Part of a small language model's weights.
Architecture: rotary positions, no biases in attention or MLP, embeddings untied during training.
Each number is 128 + 32 x the weight over its row's rms, rounded and kept within 0 to 255. Layers, rows and columns count from 0. Numbers have three digits each. The size before them is the row's rms in percent of the matrix's.

# layer 8 attention output (transposed), 128x128, rms 0.35, rows 107-127, columns 0-63
104:159187144126176123095085127120161132101062111123168096092163138126121115218175140133119108107190142151096123193221151122131112139121074130143104084112173111137091088134086134114136073180159119
103:128131185112058149130171164136131079138160158112140153148128100050152124150153062143136102199155132081117108080115082114103083123140167137106135098132145139183055134154099146162112179086143090
105:137110081117139153096078135181129126162104130118139167057082084161161093139105111087187119137107155147178157126144130156167118147112125140168068115160237107202130181127113082092096156122076113
097:137143116145143147098081142161117150137132152103179109157096163194085089171129151199106107169084151117030161168141173160103101129121103104057147090117164103069138163170145181111137148171081139
104:096129146147105115165155127128148096198135105127074106120134157168135068142148138089120125168160123126100167069104116165193111121167095170217145181116111155143189166098111140092160119185153174
082:155119117148120106119135140102151144148130116066118152174078153147093094134150098088143113101133110142110103070128122144130154171103148116161125084137167093082139167130108209157187151158168061
096:145122123165123169148142141128167133184087106194094086213161092147110144147140137114114101064131141123095127127132085166145141093157113099175106173139103078157102099160113133135085158080144141
105:175182121138141154105128132132190139041151094147126153125055145115117125143096136115096112132133126084169157128113115122175100109180109204133081093123132116119069115113178168087112141152101155
100:082178194153124159113079114136137155144104095134112114102183130177167133111197144170153139099134111109136138124176155087143149104092083162140179148150106147159126150085132198148129163155094134
105:159096141128094137140089148130073128215100177178160118162109225172091158146090113147163065184168084135111103135158171123115123105149137126148183134106134148127147176150082108069177136141101120
103:108153057100143157093113085156090043093073160078105137134039083106063114110156103125067137154125152119128154110096208086189143124126112091071108131107127086121140108140127119099134111150212149
106:138102123091087174145095066120078158093136089135096163147122113131124066127132166085145075059131099112116132140106168165166148151174173109103109091113109139103097099159141196142108089090109160
101:163116097108171117095140122133089099093111113130144191135160127139135119104050147105134160100110077103112099134125076130110111080110085116139109114089128083136156127147128126124108235155106103
100:177133165115120135113137104152150112206091171162130181144144133167212138129111097123127142067092146109127134070145143176133116065109164165126162127163167149110116113118111158130114094151147133
103:127095104109131112119118119127138169147086122191081089128161105124138106126150077203073149136130154154061175065109151128097158039098069140144112106154159072135134060123119104084098136192150145
110:122119058114127147130156097123142188142118142062107160111127140119165146120132134140094124155098130088174098193158152192104145061098166188168142167179166152097116200126159203117127112147140136
109:133125115149138135113216166087112082119129139107104101135124127175078132066142142109116120128095124109148140129129146128147155155058082142113119194123180130090155129107120090115120131141097118
110:138149102152110188155143123112160056071135135130130117111164122093154190113070199131076174136069114160127107110088165103078176125137203086150129174139102136090117130124100063108073115094151135
099:135152149104119122126134099136142136113133155121095112105131100130137130090206128111119084150149127104104162163146136156107103149003166099091123077121121131114155149081120111123123083146091125
101:152081160081175178162193096085123155102087118118134100126178171099165154135105084146181162117102148087116141116086169090171115108074156151112116110154140105155142090123132133142150122149117180
104:098172098157122110121155091137171106139079109088106101158152123163105124156039077121112131048088149111153135095201136122192169078152119097124129156153095106184110140162125127122171141158161128
# layer 8 attention value, 128x128, rms 0.179, rows 108-127, columns 0-63
098:097145141180125183165142187160105139131120157032098154090126089007188107135095123139133149141158140099139183084133127117166111100076096194164146117127178114189103114132134127151130098129176174
097:133188119145127117108095078188107150165097122155102124100052152137138070075090123094122132143123173135169182173122124118136120121135165102151099177143121126119127059099074095105072133110090178
097:160166119143112104102128134142117153135100088098128116136104163177136090140123127128113151202086120139069087128136128133082103127076171074072167133098148110140084128071168196195157133085150173
098:134132152094047137112138052134079136122095146116105209104117098164141153149090173175100125092138174134106090078116091116179112133183135210140116205193115130167099112108136122102114115183097165
080:147092112157099106118120097110108187110123185108090131128130159142129092053108126120164113130104175164090072138049117160093167171113129183123160203111106133062087132091178122120174158121164096
093:104053174095150097098118070069148183099116089134088135120116128108188167121158079128143107134119121166092098136139083100160115074118100127125095083156137118166157096118131106166119178124075099
098:145173143103155135135115132094123068118123126181124097196093130086140123217152157068104116152165164053166117115145078147175149150145165142167072091085138113109099110121134105122094162137124137
100:078149171127117139099141104143180159166090094120117127113113155159085169158181178186134126087093107092145149144145057095138135162198132145119101177121147082139131139101117161134123203127118101
107:171109056109154081147097088138124112104072112134178153117145132152116162151100113162183138130149106115159128143059175038116080107136151114133166161112096122100071162142091116117177122068138106
101:057148119168108062110124052109083063160133174086115124159085139097116111115138123119116142168099096130122142055176168110124144143122165074121166138163148142109178148084154032109101168141137087
102:132100209112148135185086124096111179148126124167100090119090118113155121080178183145118112126166114146109148139115157169097137179108160137109141104143097117129122136114195109100135135156101078
091:121130144111146143099125125096152068138132172111097151116127205105145122111081130122146145129103044075072208117116095183101134060062133141164122124130108131133106096106153177135141191163136105
092:152103134101102137132151106155113143121102191158146123081115137185128127073159111151103161148166149110145183141081084130060105093157111122108142138114180138133147127139115108152102121139100153
093:098098106187083127105136082159115128109149124166101086180134136162160119125132156137063118119125127128064116124170064172097103098167163122149100111143219083121148177108146135155123148160135148
104:130080084065103134145151136134113080191136126151109159105145138142157155153165132193165101139167189047174061148123132215021158165164175167159174091136102137133166159140139108132106091129120122
107:139145105118115216130161105158125126130057175147094188113158102161111155099127125144078079113077186105082134155135137092126174109090075139061130154135093100087166147192151100104149120131090123
107:113114121115185211133086135142198056090181101136192097176126115082158122129125139162122185144071150120106129092171187118124193134144136137091131145089095111093189041151121140096075125157152204
091:121154100110098118153156179156139147130134147135143123140094091128116148120168168169141070184120118084117165194114109140127092130096143125172138069112116149099199181125162116078138159147080131
094:173094160167129172109204098143089119140156095167159071181154106160089111075143152083158154128137166148109132171117104134169129090125167108072168158117117085121089139095152119117133129157152160
098:129162160113167068061124044153165129103113097149066121155134108105132160128090131138092114160116120129160089078165189055140121098143129152146102167159153122110094142150102123172105135125189136
# layer 8 MLP up, 512x128, rms 0.286, rows 0, columns 0-63
102:110077127083152112151161094088149123095132137095104129198121132157165177149129101101147121128134116111112120092150144127085124124127133172154119120091125125187134159139154121135086090144149088
# layer 8 MLP down (transposed), 512x128, rms 0.184, rows 0, columns 0-63
098:139152098161105127149061109127123093163089106177098094173103095106084121106210186108167102101122115124169164137129135103193136188122095137140147110159175142107101176172127187086146131103098125